From a checkpoint of a small transformer trained on Wikipedia.
Size: 16 layers, width 256, MLP 896 squared ReLU, vocabulary 3395, 13.3M parameters.
Architecture: LayerNorm before each block, rotary positions, no biases in attention or MLP, untied embeddings.
Training: a variant of Muon for these matrices, 866M tokens, 4254 steps.
Each number is 500 + 40 x the weight over its row's rms, rounded and kept within 0 to 999. Layers, rows and columns count from 0. Numbers have three digits each. The size before them is the row's rms in percent of the matrix's.

# down: layer 11 MLP down (transposed), 896x256, rms 0.111, rows 428-527, columns 0-63
# up: layer 11 MLP up, 896x256, rms 0.102, rows 429-528, columns 0-63
down428 092:439503534453478475419493466542537513525531461536518529460482488427590581474539516483573557491503508520518514492472492505478547527527483461442491399453529513586484494488469436527480502458483444
up429 103:476495468536504484524545502484572476466604524501458467504517508487477471424475516450472467538528505594512507518545472515528460486456456498548472495503509491464541494500485432449514520471511434
down429 100:528453499546481528507463536565502492540466459484455526523555500518530460549490404477471490493497440571547464512402559506512598467463577478564436476550512524484460540541503487491482554562476465
up430 103:501493456469522499482580633478473544444586507477485546571509483433529530528473476485429539508528564596467500534451499562429491514455510518481419503525563498477479565544528455491459479448513487
down430 104:478546539430497545524465498555495497487492499527501500471473436459453554540487507520482548467520540506497471500473532518516546510537482451474469507537543512497500545423505392554566484487458462
up431 108:446504411481474535501497442517463425476559523510590537523535467476533498531476510454483495478506489526475495480473516474493476458499454465498520507495449506514536541500567576491483483505502519
down431 107:463542474542564459538489518540497488419470514449542472534519496471473444547482478494471544486470416497478476526502433479534572515504441493499471390517560498482580493530543517511466458513462465
up432 095:501535467484453418551433525473484505556524451431466494507437491495582548501501538509538528623457487565490509500453470488495537442565525513581506525480545487527431483477531477493461495584470521
down432 094:530505523461424475525421470510509500564453525453462474519494478464524481530504534472523504562494544537450487496494512569527522483475496533481454536492511548524491496497482527588498426546522551
up433 100:549510496461529476468497485512481568523571473506564489534460421434442550434507431458523483573558579478431428556477567511398513512427442545485446550469426514536476582532427501562468518549453525
down433 100:457444510512476529483493454524520455501506460412573479553448389475554443503498500471444574522517542515459567513511482437475512536494508496497511482505446485463553534498499414500509577490475497
up434 101:529507533528540481480518476530484498514509455584506553483441458489527518552565498508489480487473440481493501462496533469448449513556456551484507426493505497477527470513531524556584552508502478
down434 102:476493499476425442541563510563530535515436450434501531535449506495531497492456385508472518459398457476509528449491560525515453494531460519547572460540541513463400431522475499416540514589460507
up435 098:486536511461489544482553553517547538414521471437518484560489454603477503584480448451524518531495563492490435515542538528464488567471526519530517569479534503490494476446561484490435544541472416
down435 101:516518456518478455482531531453525494460473560404515522560450546465483535486510486582502519514472459472533462483559504565436485508527497488462496467490504516577531430450488480454554480490483462
up436 104:508475526440476529462540505526540485512469481462504480517589492479545472443491530497451524503516528487565384515510601539501460506488489472467530484518541477497572491491481547434454502533532490
down436 103:496515596502487432505515544478492540494556520478511522509486518454460515522418496513524515458439489533535454495522556504480527550469520458485451446465509474589447535541502493468477522517479570
up437 099:532488525461487542432483546508483472482512554501536502517577423536491485486424512493465474485516541520451477534401511477533492481563492458474455515506522468476522594496466583551534525544515483
down437 101:516527510455519501493567542424452524485514486437519491491484507519426446453518392475499467509501509499485512485557545510487535500490483469480495457489458510468504424499460515462527509515526580
up438 104:571546511438537430475449458517494492526574492547478454572564533503500451495443447495450438530440478507478477558488461528535483539512490494446451483468503571507538531543475460513522510561464511
down438 103:437530552470505544364511564498588488473472499536525493531564469442442449461516486546551505497509486481476473556424500494504496521368557501479541457565475480468566463529485472501538481452505519
up439 105:525510460474584530509551522423507472398544493499497522498491567520524569434455544532542439520440486506480497402525504500477535576520504493513486490510502519521548473511583534515497482508455567
down439 102:430487431468452504416500546560467459485516476540449587504491523554455529463541584463524496551442541463472548506529523459510554618519494460510517460500546486557538433485523479592481491524493459
up440 104:458486563486470435464478501415480542573484474490457477555488489517491471527482487504462523563495546488475447420521497416532481517487514451556445456531473483577552483496523505506492435437508478
down440 099:473427527538573496525448515448439472520444485577488573512484595515516555466468515525474506529441538494507479550556433504510479459560413476531487430514543504463522496517426494542494449506505528
up441 118:485524496495526513541545488508500553507581442435538480518450499438509443525452488452475441516499584501467531487494528477507508499535431485494499516550465493450403435532511518491502431492510501
down441 117:498516496477518523629459503541433510435522549487500486576463515454506461463493522489474518473510508480544486550528452545497523511525398524450546450564430529468461443499453469517468492396481466
up442 093:509548530477491444471437476469494538530491464539524598475457468527485459535500455528458546465477582529425557545499520541480473533533470481504477509481434409513535583533492478448492473489504460
down442 097:574479460513519510513406471532532501544488531455568576453540483446490485462435467473466545471505493505472525550516434465430508425453554475568419510481559517491507437428379478546434458513458424
up443 105:522523425471551532484499499480497632534492521454516528488463431496437496461570506510495487451516427499481500482506521432537521508472531531426502511565465493500367499504472516470522557532508540
down443 103:523536446443488501501493461540481538559489486480531524459454605521532477465464508533562402568463451497501504426451491505603499546525419468523535464532449526503445487468469445500506512498411602
up444 098:531451468517483540529555493462528551465580460423480543511540581486476532526448493502498570523528490530506540475468496463450559552465496497507416505439593463483527515475439456526459507539498442
down444 101:495552453518439589561470438578497449499540501491478476504529461517562475519527427507523504521570471376478516505478544486540491481509509522522555482445484490459558545509539580549520509512459585
up445 098:527450512520542532448569493437503486539539476486497413491442503482444479489478474451416485553461519585548465413486499556518465474458517479476499499494524515446616564492617411450523564546557467
down445 099:468519481455505495456477476446493463501471483450433488514469518461413436513613514557496465556545486537497524499459562462532546531475460550467420539558412578495589443481541491454433472484502544
up446 098:503538510490550497492470562495537527528540477551435543481445425420551456494503506402471477534447480478473475510540551493560449543504497462541456558517488447508511535480525545483562524562498429
down446 097:528546416515574530562472497479444478461557506477515492582510452495548535467481479481441547549484454515518488491540485513480451555533490480546501513534506503435467503439492499489504529503440470
up447 099:512528470514530514550507461509470474619504445478394495555493537500488470466486526501576436440494453477417510533525489548480506499511505397504479542504471464495436479571497425509491533392475453
down447 098:519578546520563520524480499497452475519547492498500467548506483471446559532513553527429504582441488491519465496435511494489494468514516474520531490473555444493452566449405535538538540558443409
up448 105:536536539465524501512458434546581509531510518469511440518550461550468488485505610491435510455570527542473537512497462480493501477539497528493456496522461441495512514493516506540553494546534493
down448 103:527478581457462512468529470481477538520554498511539439574538366536554441506483510487434499475465547554413463472526477528476475514498545494397508515563472527493462565542576579489444508467511554
up449 101:476519463516497431494505535509523505517504472491566509455534481583477539568475465476481482449519459457522474494475506450530600514476466536500496513556477521512474524447466526497530447509495572
down449 103:505501532524546462505471533582536526548517480534503445480530515521458552471514501512519532518513460518525528536494413535503506402515461532435496511522561497542422542508463399451574508466539541
up450 099:512474496422492555447545437520511512478521475511520463481453462483447488611512465461522513482449477520434533461564571513473446579495577485441432516507501493488472464485522409541539480502498501
down450 098:500441548546441549511605459532502519504589455560505506462553505556481485539516502509488549518554436499525495472558507429483489426460546493502493478474464483465452511553438552542506534480517463
up451 106:436525527542482548515513496565518477510443495525452496456533561499561549498499554483534477476502430595468486540489489515539456567470483462516500482498429519502420476460496475499526495542493432
down451 103:478549531513570465502493567507511485467495499488518546482477522504557450495454406488481554468487486565506553535508456534511605460477532470437523547517509435518495545471482612536469465482562521
up452 107:542481500475552501476433539528516531517523508471462500542532563552470493496474550450537494525477430547474416504485464502444491471514494526511455515496453517531468473537503534443489531516525481
down452 110:471396471505504535487508506541481571574445510531518514461498508480526576529444476374470449437465511516537488552462558495484490491445433550443438545500551523540460544482506471490491538485485498
up453 112:453547468454494528447517429522506513478517548535507489534455506494527447530478484434541438530518456535515468538513554460464542468520472443507473497487444483516453468481446568518529513461445503
down453 112:516500540503510475566565525464512517458507510538549527468432529445557487477511523417528507489450489489499506500483507452402524460606491484497533447507503525516493495471528493568493494539530428
up454 094:495471583499496544474477519468432425519515493387475492505480548512524528572507469558522489455476446440485509509500576573529501490489471507440503521469516562496534526623497566456512551499497508
down454 097:522543552456498494484529494503508480495436471567421436541539585490558525443477540570509469494525477527493504499444539527546536541443540466423475535447543531480557459494579461460562484552536518
up455 095:467496480533526438469490566537481443502491382501457557483447513462486512472509420451558481414508502540539500516493553525586539498484514450524482477499469449579496465480556530467489466481503582
down455 095:582470507600403526531516490584464464517438423501436483478499388459425579533548533564528501483469520566540539527476592475549528462497486511465496533506548472509490531477532483551467558457470521
up456 099:470549479501467470475519515550517550434556446423503514530454488507492493439540585518361524484536462520518513590492502498487495476477508514514469477554515505455476512505514480475505556599526539
down456 099:446453499525500482576472500508526544439468493521456473533601487474543457451547541473456466455464512473475534472477484546512469505536502478517480510475522568514522508476588475456489482481467575
up457 098:463594475504532462489516461538525475463455498496494484432546537496509539552602528553465543498438440441511483471543515450495543463489507463552518449502478468517523470482474471472438443449474547
down457 100:496474469482436482466466445468557539493515487469546535584527527516482507504485532452483556570392515532574490475453518477489575463511522583482517438564480486490486527487510490472520502471552506
up458 115:497520526480493462467464468593452446493528545489563434493524500495465469469516507484542449517471469497571460531545561466518518504543508462450532584483523555471523514523495460527480476462552508
down458 111:485461505473413458488492518534517489540396504401506519488518451573501479482518539511536474448493507528488500373535506521551488513538477489481494535519527563447522535474541434537470482497557526
up459 109:472486444427529543505435464506474514403479464448527480549489455493443520431473531437514499381513521505540516476509485419461487439541512485480543502511458482551546510533472516523502470446484426
down459 106:425468576481481569498508487476503459517445452570523478440457474522441505468492484464517478485459526474458502490500483443495479459583407514453457475540594528477521521511419525589493422459500460
up460 100:468509493534451573444525532494470547498442464523491527528428524439472530493516503517464525525532446501523543514568470535464508495524461511485496512551513487474547502501507492408546501503433499
down460 105:503455451455508488546453523523520509514477480467542554511548490376501576445516509482505468453493518538468566507551511528562549515436478498440439494516501405473493438464492542527476494463443508
up461 101:521482492498568510486443439464488495478462482492494526470549437511479582616461496520573441505527555482498500525504460515427523466505559480554426505506473500514465544534500534495493432528470530
down461 104:494528469502491497487505454526526460522579524564509509436551437480529462521485550494505514449568549503501461527455494490432502452504508528514506471520513519506477457442446539465477521562543444
up462 098:539543592512480525530451506443514531493449455532470455497445571428541527548523566493500489499507423498474483518473490531503532541560478535531564480519548485579524488445508450479511496408518491
down462 101:496525488566475535511511531545497532559484476567492528500583507459469600500532582519456473556462583517531464511510422462490492498527484549519470518430550442535414524498446554560496469570516431
up463 097:575436478532570461476528614551564465519483462510449457453437495462541442487448482457424516446523481530606555532508523514512437460548522476499528469496398475400486509471604452494522476523474486
down463 096:491522502554491432538477588456495447496473418492459543456527466524434501498503497508431606469437455570580468489530487526503501512484521530481486502476488478464486557540500498484452554528586491
up464 102:469493476524493487458571511414502589500524430489486494480476486511491545584516567454536422444532513518467564451516467558512464524440526515534422454493450519578452477556472537451468460539437505
down464 104:457477492517496461486582551452562482521489476503522440445515504519521467530555483478532477433427430512467604510519524513533502489433579497508511463436527475480477522473534504494459436566512528
up465 102:485477500413508594475498476492492505477460479457501516526524542525511507451549426488504519489418493501515531484533469562521534563449498457454448534465456496470529561568544443499461498543489481
down465 104:462492477449452523498568445523508583563525483489491471569562517485467565511560480508510560490529557508494442562507483517468565442440526489543550552404557440445536581492518445505499562499418437
up466 105:476487526479484442492524478551461496434514503480571524494514465408500490540513498462574540496525525527517471505462461499498467566547477462474479446537567563511547469480511454451535547569442560
down466 103:431472540511493494517461476555514419507506472553466512531482510440477575434478487554524446563472490498483451510427474448455467538463563505478468583503497510480427548543473471575580519568556567
up467 099:530525501483539510479541543551441487474475493560512512606499500504452491431493504440444469389486524532418506493491529560564537485520449470571471508447484502476452446503535475513467481536512470
down467 101:539500466504496459440520502489565481455560435494478532422554423473436487510539521476521519526529507493492491453495499439457482489429513485557501462493515494516570462477489464552511538528471459
up468 094:523489455541441463481462491502556528516456492595523529445441510367560528488553489511491496495507468488570511505538481573490502493539531479525487577537560473477506505454492474432480538469399468
down468 099:497516467524539451528510446533533477478474464532431523529503593442440546473470408479510582536554484487507484495479472467515493535473491498483543450509541546512524517498504533489465513493518453
up469 106:539497525518463497496488519467484527507540526545442452504508428507495466511388568463463560512496505529478491473516480516467527506469495545412457426477455505491552493450527464519499453481491508
down469 104:460554563495500533496514468514455485491470506454481471529456487528475569460509513486469514491522479533497525532506505452585519531486479551567505544462377519472538561532496475472489496554458494
up470 102:555484540495464486476469552524520543484542464470495526496532461478515507557550469501536508574531509525465514581478583533462494471461519501511584527470534514492420451513557581482499514500436482
down470 101:502440525468459536606463484488503498507544491509563479548454482513560499458475503459472520520515424444496540467504482409553422478455518488516493488515546499487516444454555505558499524490503483
up471 088:578607511455485542503577532514489504485473543514520459379536575513500455487524517503465502521531492562519543486553531384467573475535529460501508518435511520516466482564499496485522499544542579
down471 092:530536483527575474495591579523455494462465520460506564459482519508467472445451468486503512487527515492515462495493515537454502467538542494502444509435486499457497530458495514474501496488500509
up472 101:437542552568488474474513576532570523481470486504481526482455465530498531467525572446491419500443509480543516545519496564536498556486564501483572506432447492504503528471579467483571488431516527
down472 100:442547569520597514544461583485530480473486522500477408435530425575473516480515429491497459470440411455587529527490480483469508480520517539527501490496486515527526571495454525465472471546487493
up473 096:562501529422493429529511481475459488576570435461522523552560530572468486491490508526545490466492517583500470428437518551561525468502571447507487556504538592552480482501475498537480477446467565
down473 096:479534483507508564586489461462524471533472475496542526529502498535476427474460515536487510466483453540512517492487473452526545480474451520536560431524508410568507536442496517551461552518576530
up474 107:508453468448520447545514455520488485419490562540526524475510447507507482578433465507478431543551555534496488531558544431507484463499503452523522546514449550479449470570446489465504490505545376
down474 105:450494545532471523500451540575566476508525458522539481460503507450531497500470529476480417519532469454501423462504491468460433509567537476535543470481518534501488526527467494499532427485572483
up475 101:472483535491469464491528505530454516460488533539539499518466551543431507455580559531510495515529530507501515529470439462522527497460522454478486446512508507464550532443498492511488475502559521
down475 100:475487543457427499483500556443563467481502524421518520469466578490428445424490523518462464551510473512463471495557457551542494538502526563544509424488517483410494462487519467560468500520504498
up476 103:498526520527541487548459510441500500589553526526554482520496505531499455471490492537530459505451518515482492460492539472531550486550428451481413463524554572447534533515511473485481530545529515
down476 100:472496529550441511471514519528591485551418479480445509555525493486476503517437477480466519438473410466488482505457500538493479441489500581574544451499526533505484566582495497502489550504519473
up477 100:440481507542558482493432477464519476422555476544501518516422497493458524561507487451442455474464513510521538502499542496556538487463512492547496531509439498544470486492489541466486519426515542
down477 101:505494505507438469575466442481471544504524490406527518548482523404473510522520512449535486547452459546461462545542488540487520547528516505523560529577488535546545459475460527479495484510541557
up478 097:453549504514542516480490438486473478576530499502449484456544525555508508442520553498548471525533466574458436535402488488454437530514573499499449503560487472470410545442563413486453524474479484
down478 096:539468486580505476531456508507519506514500531526520505504411473469490512447495569528433484520472518421543526451495556492516547531508609459586471511487463472484453484506525472496549464476543470
up479 109:501529476517601457565513483502548518455494535506470511527518471503567492459496471562550452431583501561422561554502507458486517521535494455516505443525481463519445483516450487443452545557508512
down479 106:475474426532520518560491456524560552546472469530467543510545566443501464455493423510512557457502491500441498513518497530579506558523529492492509489443520500525503486447475486531499462578495514
up480 109:444447458459510497470571588467575494487506479448489442456525457535521474467517573490496494445491550466526506510519533584481504510496558560543482469474502576474544515544508449499491452449508463
down480 102:572523460486493478476462514527494479507526486517515540527481578512489515449505498516500504532513481529451462504373451503480523525577566494576521440475469504501497551528517465443443531511546485
up481 106:512541475457479543536511464528492512526496483501488484452490524505495513457444554536498448438493496428500554494565482549569502522504496468482487525523433565532455545473512552455496446540494479
down481 105:542478566474482521519462428536519540459402508448456456460496497478518520498457442537457458503529603499488529501512440518463475516555524461523478526529391521493523544544458511502438491436447503
up482 100:544462426494539504444514468480584490503493500402445585449477570450514488529535535509536464457506540537469513555467472465544560436495567495531525525517505503563483491516470525464534431468448500
down482 104:541462451445469521532409494480481485502515485475512460464460553490509525528464563485489598558529487434488456551451596517510441500532525478477481541498520514447484496591431514522514539484498518
up483 105:512510506526536487517516488494517522465453514508547507542477513463523534498497483511436528523539480462503528530449521429540500465475491494511443413486604473570465474475455563464435497471467531
down483 104:508506524590530458542529534528552399499402483509467512528470446502452437496513469453528489505530512475474546426525448512466559492518478476551462494515537493476486511601488521531448548433527484
up484 105:461486475573510495512525487470471514524484539542568509532543464469525553494418454517556472516491504523471539537532557505529567545470545415499455517486478559505490473487512516556517526435548451
down484 103:496428525555542475517481377496470511495457508467461487536525495500533443525480449465495522555560485512463526498543526528549562513457440508496497492495514500511456462458531500449459528442448489
up485 107:468507481469531525427536496475528462497514561535489507478478529527523504396494509552520521551455609462543544504478570485509447536532489400500486500581515479485433424504535547523517505488459505
down485 106:495487465474556524535498525465499470500395501434531497470465564409530454497509502550515476545524500513452481602413511505479484509510479457556490501567515486543476475472469483491462493516496450
up486 098:451531466469483479616525499518546483514515514459535500476442445459464478469469351491502496549457502457439479467408497519441557582511494512508441547495518539526473562584485484465483470484538460
down486 092:498511480469443470532490468492509521512492488525549505429541455544492506464457514510538415490474569489524435495448409500515471511517492566448497526462515480462524468499486488478563506493548500
up487 105:449493553458477498451470505510475579562508551483470458433485487545514515493505467480505469505476418503577478527597540494542534511422511415531536545516501476529548477527520532468565436524424534
down487 102:500502567578454539525469464516472557488473551574528505472454494577604490453445509461480519488446530533562586495570465506462526543600453461458441478519493548493494517432434470508446451509488508
up488 097:519543516524520486496488475494511502479535433507468523495465519552403469480457525391446517457478510530511488503520527525493410429516513464500479519488542524617525472472582463527479545548486470
down488 099:488487574510502500488479524464578508505492455441500507457502509577490584488525425538488489454520522470454465483501516475524491465450526530517569564427555513516539472486604515460518444498398484
up489 094:584512488508506441471537503450458488618451468497554511554494499461563550520534516517503481504520497485483534575493532504493531525504466554469458560509484462499535554454579489512474526414484462
down489 096:552490534479552541548470477479595491541507430536517507552467465460447482544408485519454430519459499522497591535560482544551511426543410499483494483487502500518477508500542507432505554500467507
up490 095:488549488462433457484489505430511538509493489542511561498490484495541519565481498534429449583482536514533489563448513498443561481516469519437522509498560466563498606531541598463493487485504504
down490 094:421535522492411516464469506512515509519491511592493520485547482566481521496471539455490530531568539470548454567538475521493451501481528509559504558506438446470449537462543527458576484543503511
up491 099:559489496460557506490494545489473522514525466526558417478495549505497483503464580453442498530508464486472503492505476487575451559493518470577501497442457531543546548565449487580504470490528438
down491 100:466492513497571474419497550507500501479465473550485509480533525581461427518490526507463468533529501521543521491600490449522517513532571535555555466520461511527512451527437531527459570550470463
up492 099:439537461507449480487490529530498609491543572466567530554462492538522471512499530445553496510428469482563485495455495452450519535483536489466467519488562501527533520516400593465548499533515519
down492 101:458491481509473525451487481503432444474483493500503481463537503537492508499508432487476540508498510431531518485491535453469512503552474450508486501473522422502518546479502430477512532539495535
up493 095:496521581503459563514487496478475506505448606502501484479499525501527572474555514483489560515587493454537514564498485507533494507569517507468555485478519519479550486507476488477535437432475556
down493 101:532489517582535458521475512501577511596488557504502542480470467482473485549529460503518493542497564556512492479457544584495551490552474508501476457441501491510399546547497508517472513530471544
up494 096:470561489525531469523532422499457518494544484445448511561544500501502486437584531521502465508451548496509521511524464505509485478480437506530530587543453546573529513450548440422513439578492458
down494 096:463507566538463453493490477459510470494561506494421512515449508414576444485576394552469453505435534542509506526514481475431485531538432481558434513520535466488464501524518439496525477494450477
up495 090:499500533541519512439477448560540475521492535414460459390492525458454477464565471548486522433495550543555472505395497515390514485547550511556506499476513460480520561507533486437519483498495525
down495 086:468526458485441433517505551494494543504521488550516536462475519466465541516477526504476545469528530584543513505423541473507526456473485496523519479489418481506571498492547451458511507451484530
up496 098:549495440488555483481537516562446538508477542529413473504528481480443488501495529506540460493511470459461514506549490462498563535520527480466586554416488501436545569492595496492461517474485484
down496 098:546468514477488457526422531439499489468513549568508523550569455491534518472402524564489468518498520491461488475550562509475444465486517461481537509562487516476552545522420464517467499486514444
up497 098:441482494515455585496480540536485546475512523464420401459475513454569503490448489487594412511521544484511499520569526480476490553452510418524517503486508497520515538500488575535479522527525443
down497 100:585450515510510593474517487520532453475452566542484580456453522485487444559522544519570538518473563510462478436572469487519416521496530483461478438495468445531511509465526415540442564492541557
up498 094:537464487501544420477452539485433533426496547503483441456550529546508507522523458380531482399464473507486363439471497515510542564530506515538532556558558486511514513516519419435496494589482492
down498 097:496547436475441488565492502504457469455464562573440482519455467569475489499460516494408539491582505435458508421443487472481483509488499532460537487434503527517472472500463505515420467474456506
up499 103:525495418476529475522452518433454404429526523406507504522506458478505476485485520461571509456502539481486520490509537489509497486459505549536519512532457462462516511511544473474503518485497463
down499 101:478472544486546503534456565484460468494572469525508505459520533439512498472488503472489531584534511504539575522444481524548520538440559548531504533490479449472523521540512504437462444510532483
up500 102:474479456429518560509452541512540491464480526542540492529528465414519507473502470521560501488515538513430534567442480466498548492565469460500418535560477496510509453536537535514439537457484510
down500 098:488498506457577573470488466507587445491494499494501480577601452526479456536496447536470409570534522510507481500495516560520485488521481587533488523458453491497470510468494571484518477411463475
up501 105:454507481527522497539458525506471484527507501434484491446503456527423504523397474511520526579487388494483526468547479468445496486480512535469519526528485470522559444508537522493474534526536441
down501 103:485481516463475487500553540496509534557568478490478431556489465516465518507565581483430468474484510577418541442457485512480503544492557499468569512506533512451570411456531455519464472557446468
up502 105:501492472456507471443560462443508506410500446480532488498436525485492487509470537510417488507509502482483433474421552531519484506459501516511497475503440471497485548488552552508541535473497561
down502 103:530528513455480549517552492502579518468465574462408494556522459554420522512478510532498458455483497546567452492511455498490530494466487478585540524472539511516524524571566473464545476580491416
up503 099:435544489433520405509523462496440412490412535546497466543500523516424460529502414437507466510480543503502538513404551421489499484454559545550447466534506476496468551461472492492568541625499467
down503 101:472550513521508459562474514531456501478518487509534453539479457487497527523596506394454477371520478529470453540523476408499498511425557469517534526548573491527433519533494504506524495563468525
up504 103:518523507506453441461498470476538503507553557464512482443526485538473469522384508469477496491476484593508580456545482534452571583486586484538565534480469505510446529516523469509482483530528455
down504 105:543538507466517522538552451475519553504500551554572541480457549494434548487462484526502482496505467523511470506522515479410490517513505467508558517524501522537479508595471492512548441515455490
up505 097:502491427522493448454474510474487536501521483477536592459512530553393484468521499468539464495444505500513489468517504513512498548453479520424528517504519458448467443495455480508442504490464457
down505 101:508518504473432458460431488506538571431501508472441478459534506486568499518554516500447410566489479499503528537491475510540541491532546521501481491514514537523552499467463485517464483521475462
up506 092:516532571531545527484515554507567550530546449545505456543493540506423561467500487453385498533459517494484472530551466480524457532559456499508423536448458570478488436460510506492461513565482505
down506 095:487439510484499537455513513539512400522472562455590510465473531524565536494545432516524530486477516490515421453506508489446533547541532498482524519529542465466492470464580479467571520441487473
up507 100:507504516537480504537495420596518520452502491429502482548542485554443465461484525424467449488473539537480398521522476563493404520478465514486540535531518501519498473481486433501505514560574533
down507 101:453502413507495477543498474533611498482509480537537467479474530508501588498526453487496468538474482485423517469504566504468553492492475529544481537519493512525541473478442452530466564576518442
up508 104:448502516508446527450457469495546442511558482519554502473508499505451539506473503487465491568507424508434510519480537456526427473543461585485417557494479513457529430549559493483516483557482469
down508 104:520456570498418461445544480516479522489480541482528515457556496565440455566488515495506451502533528504524500477530529476501478543497501522453421397489502505540471477477490483492569503543495564
up509 095:543500474473543514382523523505526489485552469512427575462469518521498514513618492466558503476506495491482496362451502463474537492527518491465515482456535519547515493547564462502524490571493444
down509 099:421511539526504511521520520542470530485600420592500507532481490483521468468503523412481471459529521475459480548484568584556502572453497565563523499561587516572467510530503571507460505509400461
up510 102:526532445393611434455492542527486494553496456448540474479400492462546494437558498513482542527487500531566437510515492498485479514466496463513512543480436457553507469551514480424487441511504507
down510 102:460497468495515479475492549554516445484482468460476557505477506477507503456577501461510422456463526422461577516534510468543475519423528506450441519524428542475506490487557514552479460465519548
up511 105:459528488498527472460431499550524563502514500440437544461501558504499434474508548498469489420422486486459568451546481509479459570404542541477507466469503539570485499505545513537537434436507527
down511 105:472526446468417497544499475448480447497524451482488495521533533490579460464539548502548527502472516483479443480512570501501524543533570489471439514530467470513489502512485533484484538482525540
up512 105:474533549522453496387506545479484466511497436569396477532519546480464432510529532508551536508455489520516497577531490472529513486518500520459529467497591401545524447534459529479489456463501589
down512 095:489522493562559536471529465468528429526506520551430462474502517470414557504489569548546469479545506509500561495486444484476405554570539487507546527571528517485528467517531547492544519517512531
up513 104:493532522485524573485500500483461482519498483464480491580502456427482445546531438478494620532447541566384445492442519560477477499442575464503510486515527416503535483513553516532466476499424457
down513 099:466501525487526577430412563550509546580478488436480506500471489541494405537532552498516515513500438495465454527535527489576431494538546516497550543515522528482572513546484526477465502474550504
up514 109:501485445452418475429479496571495443498528481472460493515535456491480508439520497485532524483551514502536479484513485544462489491458486544446441560503549424538474417591483545490483481462581440
down514 102:477483454491436512568454570563521518451497512558515464487531539521447570492504492485556554519518461481503537527513524495460516525492503461515532511548544491447442521541481451533467520505455585
up515 115:497514507443480504557425507489529477556590473502551495568489507464479526463450555448473527498444527482503516488616524473509504494455496482491493503499581488554546447488480520477532498484501476
down515 111:551496554450474512466565552501461538482521464494514489362504455468470524481485549478513485437536520502474485526498523462483488524570500532522509501502517465511467506547497526538495407388455489
up516 100:500501455504505559433486469500462508499422508553469453445529500482493429456537511443486572530521510540389449502460514492535453489536521440556485492521541568522436500469555476417526480566467521
down516 101:541540518523488487460546452508480428447531465486555500550422431463440496494404479547582476522513491498495495449569520439519463507487549519480491541476461521472507446471488414419509499506450514
up517 095:487517477544468531474551501560484539513476506496523521576532447523448588456517538457477478493481468507442427432493477474538503542466504459472493558408539485497477463532478546507536480474490499
down517 100:515530564483535522475521529448460503476518428519488472509498502440553487547531580482460456486450467553508566502502449582525466459515534496496508508448554532497458535485523472535473507501466407
up518 103:511531547485506500494568516531542590498544480496527529474449431518461472492530496450516519516460525525472473511479447579564595424504468558494551475490524484515532405419476511523469529445489500
down518 101:534531512564508546515512460492455457416546445530453515508570495448533549528507543542501513481543550574482495456513483536573533452512498462464483514475481529499486454447501506497467479530453491
up519 105:458498474506496462458506582468531540484454466465521481533467498491486460483477542569604471522388455471510538502541481452511476449527468435493555522485486439500508509458568549570503549534471466
down519 102:467512434441465507481437496580494493490480478493476420518466563467495464465486511472542477543483486500450529533500563541521494535529415405488522543596457521513527476461457498473575485441471523
up520 101:526510523472548472545520470443545505499539453396444447492560556519500496531475461522454589478454504524437516505552511559517501519451504466473440498533456496506472466528501552485536425458570527
down520 102:518513488524437509444586502475483562376495474529500490520467466463581500423519608564498451555558552500494495513481453505443451534461526467471508504439501496521536557584490500526453543530455514
up521 094:543538557522539475460571455547546551440533416473477480452431443553506544442567509500503489523461497525559605498499597594553520503483551544531556515396475543453510510503524472448527467528437519
down521 101:547493553539509526494501454573522499544514471479528450514459473472440533426522495472452542548489482483532385516473467523424507490524508505484501419456525565466464470521501477513493548505432535
up522 098:592515454531548560514583470481537417526433482550519498531523486464459494459425545528453580512619472597516442496463501502440446472480475456532546524518568480520469466446449523458484456537473462
down522 100:455516490445434562496477429481443544510464484495515445539529499523500487437473524500469499506520552479487454534582498450470529457566470484587510559461473491461456554520583523530508523439549453
up523 104:422561439505468566481502481517525603514465425490515498559415508496461486563534536515504531499472523524514498536462541465525444539493400512481514531442471481507552564506473546485579495479466491
down523 104:571442462531475470540450484502517549529514503530525471525483541499569449480647577491535532482540470538493528527490454444538489430495487510512497517503540507563513513484511540508508480459477526
up524 111:515493466473539505499501566510578515555492567520522534464475516487443530535510533516382468475469507520470468561580529418484502476431448550496474503511513498534494407485553522508591447493495535
down524 106:537483504533529459586449468502523473505460475523458472556512438406515537596498495500432524517486475478527601493586482430460530478537484524500532548511532485453456470449476530480516467452513499
up525 098:536518461456513492480474442494441458548562506407533523489502467542504455505522445546522461510476460524525519508460474443470469360570520486536556515551495488589499441462537599446531508489586463
down525 096:524499486528512392445543518539451515496446540569598533536459474490453524545436532490466515506546464443474521528510580515530489515488494526491539492501494482576510533534539459544497513511531559
up526 103:495481525542539447519504533555520459451538516510526496509479522544469544548447541541441542536453448461487462489498520525441545573482546522471499514544511440463543446479543509590486491545508452
down526 103:479541531451545488542474435471508542494537468460496535527538456485487467487494512464434482483523522508551528584463553572504511471536489526502439511488459489488462515507421488544549477535534495
up527 111:523504539537526540512522612510465525453595477587391530579540495474457483465517514453551469401502491473483500478483546453540474587392496476517521494510437489486502433513496482498504474528524537
down527 104:507555446594537458603440500519505488550470553526531462520470529403549587453529499496502594462559472430531539506445458474527468450462512412453466471495556474527528486547497485551509480474470456
up528 109:506434547484511414459472532490480494529486510496527530525474443494459469479577496479481554480553531493463550478566508523482529458502453424513483455451547429458548523504521459425510471453524579